{
  "num_key_value_heads": 4,
  "vocab_size": 32000,
  "rope_fraction": 1.0,
  "init": "normal",
  "weight_decay": 0.13,
  "decay_fraction": 0.917
}
Each number is 500 + 40 x the weight over its row's rms, rounded and kept within 0 to 999. Layers, rows and columns count from 0. Numbers have three digits each. The size before them is the row's rms in percent of the matrix's.

# up: layer 4 MLP up, 2048x768, rms 0.0671, rows 997-1031, columns 512-639
# down: layer 4 MLP down (transposed), 2048x768, rms 0.0631, rows 997-1031, columns 512-639
# gate: layer 4 MLP gate, 2048x768, rms 0.0662, rows 998-1032, columns 512-639
up997 095:562526479486522437521541507491490498513483479492510457538509446447507512550527509518487458542451493504441525493465415468541510436503484524556544486479513514587497443501473539573525544495556515546482499541563453584426516521479555566488482426559489470570481470418448478501558492541401450519481503453511473539479513537501509555427511499498467534432536456524477428550498431426525527397493
down997 101:436484591611583475503475419450515548497436511486472416498486478524475537546513554478575481505510479506497504449429538553550478513518487477464513508466450555526543496468516480570506443507460572536439460521498435457531458600512439457536477446536479467528591514501477494511535545515511432447515473468423498532481524441479408506429530492539474506486471487502432487457519503523440497490500
gate998 095:512567556458473459483536468435421491485474491426503559497545476455487546520511532523448536435527469529499515470512428418535446434574458473567544469516455534510469490510516507496526570525486484436573500522464452507427486498512508579431531465478560522405533506533490539537497451476503490561488556504487450497433489489546550445507554530515456533441522524469501476434496492506487476489486
up998 095:554576498447495480443546458488473492555478472498429480480516468473455514454423529500432513414597540523507447473544493540471540511571535527475465515491521516484511548528448508520523486540522440472473485577435431472490481439490480502514560446506557546509501484481509448532472527502502492442478508492493538535546539480506487531517525554484468463481497528446493519547445503483490497485477
down998 100:450479498589528507460477622537536535539410548490409557435479564414520490457471538503557486501538474441482492502515529433458498454512419518512457546500422535537512494525535507469463431527498485485471462508479426480498486404435491485564471470504537532470482546497420476501527510502484485545507568523530517538474406394445521495460499525491444556497565547506526489465492497508459527421428
gate999 095:519411481511523520530550493466517506507481535481524516543446494458546602514508461531555466482530502470494517535429479463436512608545518564522514469455463493556508468471524570441425537486546551504565521513521449508450467523469431508507544526466528536473498490520442472518506503432503488498548448497510483476433607523483554491428536548493459467450520545569429593489481533495498460495514
up999 091:458461500583574524534416499535491607527464437526516505482475498519452496520566598485428465526539510571450527519504529534559451527503433504478519502516485471440517484558519486460439526464526536546437495492484469510462505508564538527578473554473497456477512554451503470451499507515486563489435469395556462524520531449526557471506450525488579513499471512501536522478518518543487429506527
down999 097:490523511600455509548469616555500412493529466520446517503491495478512491443506503530485479542548524495489563508473476528528480501543495488538495462509458488516463480490505480476506450518575471532488471501527540468430454492469456483480448557436494413523444543552511509525452455510462554497523536448500505539496482479520522532493460514444507488444411521503513512465485456499514482492511
gate1000 095:433457505475506548505425566439482520493477535490447527490443453470457525513449475505489512504476483557512546536509525507487585496505482413473537507493457485441467517567507497538577541502470577580478573523470551535533422526546516451526497475488495478440521471555500491432459487547509559491535462580524406485520537467553471506481499532531458493460458500497528538452481482467485550441421
up1000 095:527504500509421444507513435532477494433482488453491514513558502552514555461486516527451451553440540494527495487530502556518506559432489477414427417469446515439539476531520510519470430446528501558463456448444456513522527516432500548492460474530456514507522487513492492408458432503479562547501426508517475458482451550433461566503477475566523440517499437466499422518518491501481532425535
down1000 095:575520536571517504543485550482533492533422473485477501535429501546523548513487531531489459467413555567499473499509488486450485491532465561495479459456503509579509507522400444525468502469562499525556531488459523473499508573428474542524510552526518607538427457447483477500526527474534531581520446533439458548583524521492485517439531456471503502490460519462483549514528531547508445516441
gate1001 099:552428528496471531401597519516482490500542431480477488524529459451447499521601483485421609504595430498547502454479463481511428481454483492491475502517547504534517544534510521535520457504492401442518543530482464520471498480509436469490518491435562552468561477529554445577445495512503520485573550499505542478464525462524510563532503485554527501569494522524506460474500512529483474510520
up1001 102:467519457419507488548521528564511490534496546440569555490502504454516538510556422437492501512499527548422471463493544494454483537505569467438496448457511572467528494492489529605515493487518523513487487484451535503507460442490498488514505455524374557488542517472468454487501499524472557577503479545538554510469453588479524474526522544486473481499409497518512512480543429542487448494504
down1001 094:490483474331537500509514486392568506515466523432534461515495493491496423497478463538521459509458504399501539501482503494505511484471443548588481510512526472520446564520538473518459495494432546554481538496488488448492587471542546504479503439500479498463437401557437494479534446474473466475539512528480528575541468611488529557534494534583466455471502490496546448439552526398460510481512
gate1002 106:526527452475503477451509434510485455453497546446570439527495465487442466558506491497517476503492459546548497469514467539528576437501431519528496526470508461463485455495412591536447590556456501500464506469531525538501562503484455491494555464536533460393451501479522568486536465468552484486537468458519446487525505474516428454496495425530509493460505547483519538518491461476440563459507
up1002 107:473463524508495510517480401413556493527486438520493483474475502519555549424577453518568519475435578487476542574482565453453538495518536544485438486532512495448477562492512538459515454441504495478522480449562495467522447550479547498509493516473446502546401445501454469484504563557517474514477523483530503516484480471467473550626513613524485475506512515523484488507463464502529466489487
down1002 099:533460505589514429492478477457486452443451500452422514538501557471516546458499528441456465511424487503508495501516449540471505512460484477491493479494500528535471485524511534494493437533466562488510490454497508443509515490469523458461544457449490576523553526472482526553543517510547533494465485488510485469503506474507542521517492516472514480559459491428494469428442468527580492514560
gate1003 106:449489492498448486466558521440451540530521470490423492464444462474495462508465509511507603507507496471546457498526497492554525508462492538509600572545553506515516435509473508492485533588519549435448484465503512518483524510493481446489509516456505510486529548506483506542529630479472470484568517421509531583517521451531525441515523536518527578470495466555516538527487467483453496495551
up1003 099:527500442493496598459470455491464504480540476458568526504475461543461551498480525518433446484486495495494475493508453532498477482440470541506450524513531497529457585469604453507596546495514406474467548531504502524576507545499512499510379546399480479559565438486431449564446486470533546520481517503506513497544527522478508542481503457509491441553562514496497450501539509469471528469518
down1003 100:527474476493472530442464438536549525544567483485589415551482473471530538553545485500443569545489460496490512537506512460466490453479525501524501556515501554475497544467506447529521519503469533505449548507448451432568523527465445436451527434478436416445429529498453591503463519536472518530531468571459547585483539542472510577462535487515519444481430584505484502466430447526484517420495
gate1004 098:426398451531542478443452419521502517516522511549503490473487574531445470471552492559544461464437590524453463539503506466514435492531525510519578497529557529505535511489527470495497445522472440455470505509526444476512454538480529474551423547485448453504507450556549604522548430554507544425472491495506461489456538562555482536545542488523493419509476529554585501497484453493475507466474
up1004 098:486455374458455496480487545523576535473524556517521534476455545516452483415505441507508498451486438517422517528453437507433478523514513509412499490476510496447475478463559504517473556481474477511546509536481504514500484495484428515534460516504432500492484533520488476506457496477554489503490480483468514515488504515540410400461459460495563500511464518488496500539435506469510478567461
down1004 094:498494560434498466468534579478427482416473424507460463465539530589488534549519535508495457417488486504552479592485483588497492476471499456518537541518457483506471521461538492430517530497520465544553482543440502543447519529482485540463497423488498592452504547461460543548451529449486362546507484441441404476505503532565500573550509523511447450523520464556417505500464567498515470493484
gate1005 103:459438491501453516479495488520525524454518445468510387443456543459479489453536479490495569524538494453476479518515444420496454523519527460503456463597503499509535499482447515569532469444464485497527505501495467524494430473475498462535432485528502523484511541443534493570500575486482475466510446519473481428460487519533519501510471491484479522396541501558517514498527536466438543461482
up1005 105:525439526538485483516434452498523485528462456530487539394537498465548492549560598496510507496549450476532497511474516505507546564499449508535495526508499503479491458503455418493495511543501484472448523532531510462505515455519517494565459471508497485417527567489540412428506505515445511505525449408526487500480586518492522473458504494450492443497505479460535478461509431504475526479453
down1005 099:535522483486553440537510513481542473444426481493470520534525581488556544505427426573476493481539532471520511481509447413505545453486532515500414524532538535464428400500516510550533409489535507511496511496534506460456486468541536503482566488504516536445454455523518404523488522488490551458508465468508464547434530538500451544444517505440493474448486486510518514478496501488436530501495
gate1006 093:495602488482539519536500499463415493425443487464491543516488512518455487484406440518527496504491458413494463533542538558487494520501475503529473569555540490479497513560536518547522486477497558452496502508488543425489520514539450532510582478530521584488439533548511513576443484504428520505503493404507551444534545479436509465452465509502453513582517559470468465517452517498427525458532
up1006 093:533481436513453493538598517492514457476473461513504575602516524505541523478446567557481504513430529539482510528458409498503419505506531538459435545560457492504484463514499455498462555458461424491458481493496545467564528491532530490437520464492472453525526466505586505508559540548495490458457543501499457543453439541531491523463461454454528453556519523431482535496455544489551546545466
down1006 090:414523462568530482470543506511517482490435529452492480509532486506446454503506480476482507494509524502507552459533504559530472506504503510475489470502552522527503535577471556460492522487508501502468498585471548498486459495455475557515507543472540491581462562495478553488484525486456530476556493425466541611521494490553460551492486458553535541515505485522482463547509474472503472491515
gate1007 089:498478527549525529568507514518540486478505433504525508528489505570557527477487501413501465540491559438472540558512521503517543536552552444435535456448578441491552496467539553444442489500478507447470472517525505493416482448435460527455504535564521490495517516481463487510530485517504498578520416464473479524544429494485488529517518517465554477462475495543536552522615474501527438458537
up1007 092:459547478405536481463469467579558494532433507574556492482493543521453492537476475523480547498544488455454503557475500498490529459484473537520509456542510421437502502510498534448448495492443461524494481415513490511507496543496539520506517479514439536482515529475486466518543452488474516453413490464503552506467546405485518488530467458501523473435534562510517543527477543462553449421529
down1007 097:513497462328484434485497535445508512533510469584447490452514501527477414428557520469493492480468461462445526470509475505464464432444496503414571458466550514494530503496450474491501422526499491536418513512466482524461417493520501474511505525593529519460508534505505486519458499527470451572521501477506494595543461503505533561460487502486475456458527444539466516553567498482491531506461
gate1008 101:523517508519499432545496488455448457502492535493458470449504497523448540461528521460491481451572562467493416453501554457556490540469439572494486449393516454477421567568515502529514541478490495469515514482519454462526482494509507477509447504506535464446399561535526489539488559526515500433469476578487477563456517490527584555508438528491474469515485441508510504507511501508472464488460
up1008 099:487459561586551490576488459479494454476465531500454498477438504565485561464519494437520493500525536480489489563501530517518498489522473501488509526418519427471549506465551521519441471463579514509468553502467471490517484523481439535503457532514525511587454524495461429538480520565481471510498449570511495511448463503487560541485440536428493452477449480548522501494579486497488498460385
down1008 101:448469543562505461533589504460512510505535444504479504521551434499468483473453518503493499503505538440573477466450525447485448516547525532461409542501486442488515457455424530460469439452526453471477485533475490528598433549514515498468448512495522508597465468407500536460485490524483504537569506498507478505508562499502535478482496444448483558557495505491468549484440501451478505537507
gate1009 098:520501454516491518503508515562554509459554523554467575572492476523413502456522498587477510590467510575459467525484444553513489583568515510518470501580521489483431559467506516509481505518558532462488577593509519513464458468487492544533521414496536490513475493491547536523521590480548475428553518473479467537516406505498476483527551428511579441547518472510491489403491514486518499488509
up1009 100:586531511519522487514458525447550529576533488491504495526465439507506586546414502568530493464475521496507542523502499491533495526510518449520449488496488469523519588562475443486459550420531514549474583498510499514514515415517481536490527502507477531511480469602615512506506476511459460528545478475481490556503471541609511515543538504536504523459498492477484457535498508456483566508494
down1009 096:530482507530506467522470577493492515517553478412485486523525477497607466518546523453561519428440491459499508445511523453489571536494447559502504583545510482454478514548446526484455432445438561489508488524499428543467524422479435483441544518476504528428564482490481505478482544449475516484466434419575482492506572520503440535449517490477507506530499468455438534531556517439480459514533
gate1010 103:485502555473467485533483491535483457590491516512549486435527547484492482459500443576490536460518426467493550472548492447537519510501548525518534592448393469491476482564544535503539442459503525571466483478476479533472460474510465474496465518508477514451484498490493472500473549416391454520576580540483450491449465502467464382557498469510439515474533513491491521522491493532458550394517
up1010 105:592499486524476495570526517514541555525543427538480504498496489536537585456469531489516567440500497501499491490504556473501505381574481540461494551500511477473499475545563541455470471450551563452564505485526479490430531483453484504469452513521510484496587544513527536539543499477580496564522472505498438489497491504463486480529491505447448502495530523467472450489490487524550457470441
down1010 105:529525528561469448530596467551478541595480531495469488528462501557536472477533535519488435468528501458496517547620530498559552458549491499401519487528455543485421490547503578538498521437537562523548550604476500484572490515474482504528574448439513506458496529445520497493486498433529478501525480449567464477428508489522482458511509462544518529471500552517516454547581543546496551479529
gate1011 103:481484471476519617409381518519453485468466520512487479488482492448455458533504505484485493499501490539510526556492495502435466535530548435520462470535474443455523437550556521492489494443500568394555493499566519466478547506507477517515530518523578514501479550475490481522494534514468548411493537452498452505464544521522489446500508535518506448534505437502457478547467472550459521518472
up1011 098:498513504527463502542621447452490490492473572515537456452498522444442579519575413485595469528453489499523580444473505488435518548503490489554471474441562498476504577486534518509522528526465457534473493559518511489487487553486455479540476512531547499444526454508530531486514492518522553538455478487493529472494536534530458440513500476505463524507478505427567563462410573476507501478488
down1011 103:498543526491429485469532483570521489535488520530522504565493438543514521457555484547440530532504521583475509451526499471547465523498418540480435483460608523558531511508397467470498496476468498480447441484553477515602421554456512496515520395465485451525479532457491515440500617527466501477456488578476494482443471471474453478518485508478473499483412482499526467472467468462479515507505
gate1012 098:537454494506515517500497445549555451525551415569508565472475440462538508495434481498456525548525461560479559460497544421512481543479466478494451507532478426580491494513443547556553486449498486447530471502512504552457488553421509464534462535539537549473500489523566438552570594467524551439576482503571467524477487415480502449465421477439549516422439507488507503515446483545463505456460
up1012 101:457544419489493537487494445453530525496469512503498501484492432546515530522524525556438538501555504516451550513501417421573501477500523530534497556509470501510526520474483462509507453497493562465463483509456521461496538451534585506553472462550434456509456515484553536409493442528484547451488500484427454474430496518507488507475518517480462536513470530476501539479565553518521481459516
down1012 098:459526495569455536468506550496518473488536568513503535608479549443509519527481509478550470567477490451488553524484450404545549484447491484491521503542517510530541499477518559528466539462459491453518436533543527429483502565577412503454502492563566431454522495464466476499528584533432478519487618478453537518509526483482515502525508487509540478473507520464459491514494495524462505481518
gate1013 113:431484558513447512444482530455562501536565515520470416510503460448507564497504487472466543509500600512454520503513408509465557529516496477509469550520531461507527502561470456507503512507478489493485476486502422484500498458521470533506501492512488507542549448499581498467529460484477531488524539532485561548533515499518436468443517526449487479522490494554432567412503457467493477493522
up1013 111:567494517475505500507481495569542464483467497525518545510564448473498457438497489490544425507506473452537483456503499512485533568457503471413540468500447516461516515439466501470477512520480447528579458415479506436563481513472510528543471431469466518524468538448513494510448571474534557564480433514538523472507488516476494478524549519499458543488531460421498463458551522510510469534525
down1013 111:544477502448461542483446551510530494562475487532499382472432536502503422535581435585511463539510484496429485456428478574528494492494488491483495459538490503492496488541512416454469512482523557496540520426458533468484508520494466537599496452480515493495463481485482494506489472502532485530568553537494518498571486552440400544464538433506552533460479478514523523500431583540484460520555
gate1014 097:429511470448482531570534481479459531523443515463492520396482456459556552448548458461563513438464499469462421486497481471524450529526531555490448476544558524524431498515535499539486449580502559473559502502457517502565472528555468483572511499519551527546486406561514536492452493439477508484534460497486504456521513477467495506508473467528478503530503540402522539523508469599531459513448
up1014 097:520411495557521538551462525503522569506527504517504554467480519516486543469478476502474462512512542504567569537472432532472454509490579533464480476468580577481546503515483467456496481564452564514578504551540470480452564538490474446520475527480521561528495550419472565464565522547481556494559491542546506507521436483488510424553528527480490497470545457525535469477482479516467499504498
down1014 109:499538403482477473571579588501476462534484435493511491530455550504498516508458482580533431504504534503451478461516557531536516606577515536520543488432519498485508503534517581529483497532443422452552488515522508539517471455544487553557539458491527477458470467533473602538452475507520533412527537473501474494580474480568516488466469535467507472551476444577489499428407552437488486552532
gate1015 101:576490530578495551489523496541476557526442488516523532508529434463447555511518480475516427490520518503454526507533450503524508492557525447465427490490475511493516502458475545472500513442471481537539510510491472457459569496506448470579539483541492470516435492473523501531541581412442516503491539406541480391466513476501537516510491508504492457462467534519485470549548487439516413534518
up1015 095:543468486443503567457526445473545427452495497534499538503551554469541464502474485481449548397512559449485398516477539507510515519508442575561478507517463511495527537497528525499458456502481544508432570499500548511544527540501547486487427519450484564482539477480496515464478543525534512466461400575483425483540524537525528505445551499563407517463478502507499502500474575551453531540462
down1015 103:547574447428460541438488479492562520478544499583417437549492442500463446503496514499483487450499515468484505449458511537438536487517447569541504463478510503489542486436518548511505504453492429562442579499567510530538549494449517492506483486535474444461496476466455501491540424477493434548529521475493564489463497482510545514474544529513549490436480422502461520498493557578542504545490
gate1016 107:466591479530445533515420447534466465491518578475514452548474486511539484541456519451496564606584471483541522486538430513619501534556494602574565435497492513454557554513582547476493493439460518473475569539549436513538444444463540479569476514607502529448547475591549544471511527505501557501470510498546538518429477506523485485498523489478446528507515432477463565489529446478554466514568
up1016 101:486510426495575557490519468521558481539539467491468498523472456500475499516479517525487555515505527545522522490514599472427400581531425483561530462460493483513542486512552553487547441483493471400467441479475451454496467573562528446457561516530499491454474478550473568460540590525460517558502504516500503443498540500493516470427519516532447529487498558488496506504551467449493529539496
down1016 102:550514556559450527437511478443570447463496510560587494495537531489500470501478539565491421508521448445433431461499600463534477554522493539498468492473507554529454544495536511469539464463493513496507524543509448499420433502502446506554494529485510511486430484555451468472459512508537522521524482546512588496459498425496463479496472447470493475487476465418505568536519512501505576467452
gate1017 100:485544469509493478494503446416520444513543511576507485479528437497580469501587482510432549492483438467486509492550394494463436511534488501525534522570482502512550484537507486585479512539538468492530534469463484463534468534463522537507504505499511473449602552468572460517523444460540483421558553502416472510504505540461501466502472499557495569533509444450542498500466503553501451505510
up1017 099:458476488522507486452531499431488477527452526527494428496517441557481518513552421477517424451476528559518551520499558460551496551541514457475467481541489506576542520555419468411542497557548561524477463444525463517558445430538508455510479504431491569510464466505567484499541445470468506508466463474414542477466464437529527598520521507517527505428492496561492556571451445511577547413528
down1017 100:449568530439552478431562539553539492520543511472574534537527424552402559440437474494404445505467512442586457436471508529582513497413474511527551531506490491495498412510463485529503522459579463541430457535497512458497460508526509493485523483467529527503476478509506454564481564535449471537460495495541492502454480554502526465466453506484522494526478540563514550523520525520535549419509
gate1018 096:496543528538496433473526513490510521470499562451475476486483460462455419451533567505424468464467496517471488528540479556495551438469505487447495523533541502490516525539486590535485435553449483471517465537540538471433456508576474494554500529465481536568488477549492535502468500466501455529477477567504491537550478445479489536544517573496565501575511584502529476458473503531501509537481
up1018 102:565530516541504453522425539477529427490517422493501487523666522514537456514493417508515441530443464550512494445491481507515458554506468511494458482499514477530487568406560606529434521465451462573508545524487538503456492504499531492527456469518526526456493653520465504511505507527548535473525588505508471513461536464414510490458499420458541490498531505503495425454462478550477380516510
down1018 103:408540483568438500515481510474490435472535547508450510540483528595464471508437514485495525524471412552463463462523517575491466482468475537506488546571519518474488485451571528536469591459498440480473498496467546523510559518497513495489522508523480553472525509488504520472440479536496586542526499500466481546452493521497419500474526459459478507425551480463485525532459519521518513542525
gate1019 096:507436567536514624495553440492503530455438541509480463523484436423469458452491562538489527578451483513515522430503537491461442461546510515477518509506550521512506505563582553517475532516530508536530420469510561534553485418517605500559520453513574570477455420484600466522550534507528474499389515492514519485532498481524499492500524510503508530537470517532466415523469453498464517517446
up1019 098:518520500474449473476533587410466499484515580510457546529475547504505494426504426540469518491521558481421448460513505541482560466570459424497545501544531497528488467506441512458505508486496575604510538520467471503529497495486498433519554484483414518486511505478517558474494448562483522467504469520529557438471497552470415411496511511550497557579453487516566479441515538567484454483545
down1019 097:552546550381531506502510511530520495521470512484468526587544485487496493500515425538520489496497469503477523510464464505510501534553467464463482459528489429515451481495476493528477510502556563441476577495478554521517416520558526565553489544460599496498485529477470461452532457537544569495494455516470514554507566506555510492563546515544471562501448496494505504540534494462397546479455
gate1020 092:464525507426472526475466463520488558529559389422463466488541461447497533467457471542469576476462561503524454481468502489407534404505477533526563551506514526563452494490459503537515423513504517514530463458562503470530540444464530458473490464490494605481512473506483585543559488446491499435515469475489481549482511517521430466535480505492597526478495447496495564532530480520480512496527
up1020 093:487498503563489508563533454493502527453443516537502469467519437486487489548477471493531428496544497524554487550497520611409478493512469487505499493510469461426493489595542521477521491548463528462474563535504568457455568439542501501438476501509520444474512499468557541507466468517476481499495538490551475520555474540481489490486535545476483423452577567476491511446569522504505575533527
down1020 095:485498463552490496442510520506612507424559505432510456535519555510468449450531564470532450535485523538513492555507544496471465503484504488490465465538494462461472449483500526553519551501480507492486489514480555492490554430548475445451540480519485458576501571517522519534568485519488506509427498524463552564561506455563501616510420488502506443487470498494451453551469487490441505518550
gate1021 098:519517493555581506441528542521568465577473448460562600480490481543457589467455488426566536469467487436503492502473535471400501509506452481462530490428538574516550547447511500493534491611472534553499512492480467444542524485499576548503484599522547460506510486470482498470473418482518473480469442389481434465509424456520530518530519489533451489498444527402453503448423492549572506491559
up1021 100:477428435592565516504439577513509462596573486524449527567596483497532535517419495406462519514455498541502546513446526481552479583515357484484489502399472479498472517589549504530469472521495491506533546545387534457502492470484493508502447471520461487426494477547470453545460522509587512611420498440522554494476540504540467463543508493407511540547524609491496555570516454529429480521386
down1021 103:474458484496464471509559477488452496483513549501445530439478496355461479537469473494481454508519520513510542487588460460507521527475550510483451473531537519507522545555558496520451461446484494459465478568482531441501496530469542456462599461437479463468511450477502425555451556560433485488511473490510488478556495553489561546503580461432517489483481509483517465486459534464537454508481
gate1022 098:548540499513475467496511579522553541522469517508497532564441507504522528485520509447468528578529509447523546489547484484541521528556545466430521481477443502474509516503452516568567479485526532493504503501507526498460476557498556523535464412479503501531520466484549459526586455488515487493537477514519499531480504462476570471550484519548487461425599523514468491590581446450468502493491
up1022 090:475496508507506532486550493462461488500515430468573498491498576555455522548501520514547534456445513545494535465521489541498525483476527470535496449493563561523485518529550467471476429492478463471481477509463482504560505428491487466550534585561463525453456571510518600483466456520491545509463474519523516501467464474427477507485503429432513496536429567497509478456615545455499513435458
down1022 105:456518523609494540516484518513527489550554598605486483497531504556492498521531457472464537513481452522452495496529529496505518521532556495466518491554533514461421508446458458463493485525531482503559518554541555483492455439464554503489499466511423453507506524576492466478388457463519523523540528442473436511551522453431502507420473501574484490507518417514439468493565470463522514414499
gate1023 099:485474445520544558511562432451481509448490515439474478432473505516470531440489483514526532495520466518442474478665468550470501421512527473530481518521487523606498415484536486495564505484486507437534519556526464498481508513533456543473499535437467565532554488499553567489485549526502454485459488480519537520478473495496532433492524477504520455491497510467545531549539453539485535472470
up1023 100:495401499537552580466507494466481458492489522468465460534451542398445460472504443438505471541488465497475439566501540489445425481483516503491481455517531499480496519488460512483524515560474555526494529484491513563491502434484522529477499487531480491386575506499470499530582486514551558468508480529493448538499425524534476531519506555456486487519512490402584534473476439535465483526541
down1023 098:502477493679492503416521441563455567441487532452505493495494475515512472510511476470501522440543485538508411480517481524497480627581514490509494502462498504459496530419414523444441540572485469535563497518455478511541498449486504502467465472514510495516452507519478567529536463524505503451496503461520482502461461479553534422472473545518531474490504612548504478510474523466534504529530
gate1024 096:456384454536536478557486505487499505527538559532511519502494440529527470477512470570529463463449563555490500515494481554534478445532554483530517505531543485542540519464513580521564485494472442503517480529499459525560523503491579555498422492567503455588477504507528557514534508496434433483464499547486511470488459462529430532546463498528552486528501458435455542445473473540505485490516
up1024 093:532408539416423564524465581492533410424526528480444550406475401511506487507448498559510537467547515515490484507535584526568439493464520506528522525547528480450511487569451468496438544449485445459487490528524522477513531484518503433486479471465472479467511444431443485563479571566485489538558495467509507567526512476436510441454513492465491506530531529443564512454563419489513535504509
down1024 097:427445528502472469474494487527499510544546468447528526509489528484501490537519516529452556461500442434544438556500444549513499564450541477542495447508453543501493478512520538546493465515527531437573524454502448469492501510477467517428491544533539556436486538480598489512539461478539403479489443596464450489510476495585571481428493445517518434468531495518463519512483464536462527464517
gate1025 101:537529489543479476530418540465486567459487496497477518466510542481448461499519495542476588546564444471437484503449551439464463438416506463515499474525570556419482511494485545492454527524500473601522531519518424566508519505579442490474498504473531513516524500461537598527524473564565511539497475473433528519499546469521412360529552443490447500526514487578467481561441463505491511531478
up1025 104:448469484469586429519552604536531505500487498484573518499490513450563439479538551460534541470525537488464448452584533534498427407483538477480530515562536545502500435499573489506500450477551544446538485473516483575496545500581502484522487467531517511508478494491466445450538553553480542532499580536501504533428511554514527430558453564480523596512526519408481464486515531516479543483443
down1025 095:539499454647513471478505576542507501490511469547433478578529505505473515540479502492556525519550494472502509522520489477424454468452455527493475515502429467540539484459543602519516477447502525526498435514521418506467500553471492479528494544465550492533534461416510460512544507517519549476460514461455520486518532455575507489507532497505473400540577509553499525454453476515477530534499
gate1026 100:527479498470463517546530495521475477537573529483532476463525520555489498407431571525514556512541533487442511512550485508458443568430603384481584503506489525495516515527551547500424484471526501478534456462402484501471565533513519447570474492535451514507509452571525542503533440480518445549519480487518542443491525556497490516465640497487515499534482440487442473528465585590448492481468
up1026 092:526525515486438429484476533470528495531522447561541539507505469513509472625516425508537458544551431443470477508515498526539525514524511564551394486511460475416451429442454472554573530528485501465554552519531535566527518504606499405498442581440504499520534444555493507566477481539449503432510468509484494514488480488540570483495484569500500449449542538545409500509491466534512477487580
down1026 097:496527526505459548521469414503495488459527525542525498438449487473527526504513470476489519604488535545581555538474467471515527533482483567471491494482473479462460526578479534477534579549493494456438445529487555455481492482486489592431551498507497519537581550489513488505549547517510542483483474515448539482460507432491479468539440445517459530483396533451554456524481485450492584498445
gate1027 097:498506515502476510458486517505517558488498471526471511510504541508457480497457523536441569490513487467513474513491518476549477444459501456501478534535534528512514523473465510523480602529517533453476446516502542483519547546473447539503529456510547575473499516577441566443485475518546541520496524500468505535492563456512537484496505530518438491496486488487441469487534495545476558532473
up1027 096:508510442470504473503551444486549534552474501504550502557516472610557489451545462472535499536514448472493451549524480540476461446481437449509470478470505500494454458523501506503513495524529494497547550512506437502491583516546568387611532497437481469485528486485506488531510562460531494393501523463502477565472506562449506546510509493456501505484461519514516529521525544466498477493545
down1027 098:475531470431500500575450463508421507506500510490579500471504566576516449425502495443451501520473507501479547530461550543441522432504465524502599476426504489523460437520482458542501489477584498530542461502565477564492633435529522466553509561505510498445490468500492417531552505514493473510562570483506472555507483496479469523485513570521501521591468433530478525488537512515471401511569
gate1028 093:442561478478472522511436499484506521459480539427447489553504554424579522506479515470518525506442519523471482517530530501541452481503568462477511452505537580586529545556501560535500460603503543499479548501488439417413499536455530495537498551458524516532508552464439472489475494535521478561530443523488490512508512488514534490442438490534449503501481492440515531531528453461497481433504
up1028 094:470525546532457504420426471478553561469456469604480498431486501544498483492470538430498511515508521426531468499492488499492556475442476427519496479464506523610555537582527499471576555561531623484463485454497471520449546534508443430445457516512501478527518544613504463453488476507605504609492454468565556541472501521571452440546552472490524526517557503557536521468463525462471487467504
down1028 104:537579526549564468467498512549505494518518485513496449487532526544515619454500519583453481460498442577530478494521528537469485486501503551491523553560480503574552520544423540576509519544502468460497542476559517476483537522484557549605545585514472513568443464509542466516484498353462491423489456530483485472493543435437514501440484523458490477514522538530542514416502475490482443491472
gate1029 101:463486466438509515523452431542512481498540459464510495519514532519538509530514456469487526522511490591473464534508525464485519413530485534462501451453431451523531478513542494500441474454493522512480469524512526466577564378449475538449526460496516495438348510572537486548518443461470521480517472552482555547533464475480428473561537455511536420497469503436502501520478514444537458541493
up1029 095:498530502504487428475561509561380489538449551545460527439499486513451484492457535526487503509526448482499505515386509473439535551508534435488497452487548499516530549443535546527590520507512476433510513501458506536528526527521497491466531498519548520507488487427482507514595546483467525535515573520527548534525498561517538490490521502494477510506522511538458489422610441484448552441482
down1029 098:535411468600476459516508539453571433467524487515501451429508428502516499540513493468541437467471475501532479390473472476458506498575552540523481569458529541452525505512527526486448537494482487477485546437494492526546505475492538501453506389472573489540480470511462545495433499472553533526545454511520475498464517539523500407517553510471483547490497510555454537442539503497397477524491
gate1030 121:516518440533517513538513533467483515537508489501517565578499510464537421508500435528515437472462484496461516492464544565497447423531493474501497504502535421512483510461497538460482501543464482566429506563519474495536545525533448462514475512498538525480525521418472536509497469494515497486506477551458433539441472503466500484515414508475437533444497461519555484534555518442494470490503
up1030 113:512520455486543488536510520514511492493482546480516504510468490539511419460556440525485562491483488462487544512490442547572526481543547482569494515500446484437525531448460545486496490489529476486453508546521540504473523619547516433494487578508458539461520556544495476489536492467494522509517552427518457538534468492549525488529572485518484478478533501513530491547491456484487503391484
down1030 099:436512519288478517500508533501486513470513471455530576577439462432495501505445496493568503489481553561491529509478525445499507504444461512529554560439457540549527483506480459517476426464464519465460492545505489519547465536517455585508464497479486520431506539461448421551537518551614497471577500489529529490418481577528495531455474480507546497455493516461490470451512455544545471581480
gate1031 093:531453481517549613518519484516486567441531503485555482490564541489480507472504533507478528436493575496520491485527470557429520490520512493517488473485471543467561524548514543443511493529485536506474392457563501466439477528532490450528500553533549544519498578468416517509489518501457411451557462483432495534479522454498504443465534481530499495488500521589505516486545474477521462491458
up1031 088:520507547547499484607494454497506582536554464464469543495523554502573582413416504561539420499503505545460513487535488541513436484499532451558520497498487510480501508487475523535503553516477514492470553514467490520454457591529492546551461532464484484534484547452516518518422458521438419498532498497549531436505496520435534532439531487541512486534443586502524506454510526476535564508482
down1031 096:534551589514477583536522467546533511527477477529600513534554461427494435545522521487522480522517518455547470439564492566426508482511469458541467482537480438559532587424476446455445528515475488477554493498505467494511484588514507526495420476465574434498524498525515586491491516520492548520489572540494456575483510505523415529518481462411522518515497566495482504566435515501443498430461
gate1032 102:526500504512543542517506484479450510541469530513488485462544514487459467491532531373531585557501509566499574508463507557501437569449555494531446526543558478498495464543494436513555480515507514516513428477561481496431488559561521480580491529518530439485398485454513461453497493614520585517509462461430513467466480462423482484480427481529541438474476559521459488531478425502464484471508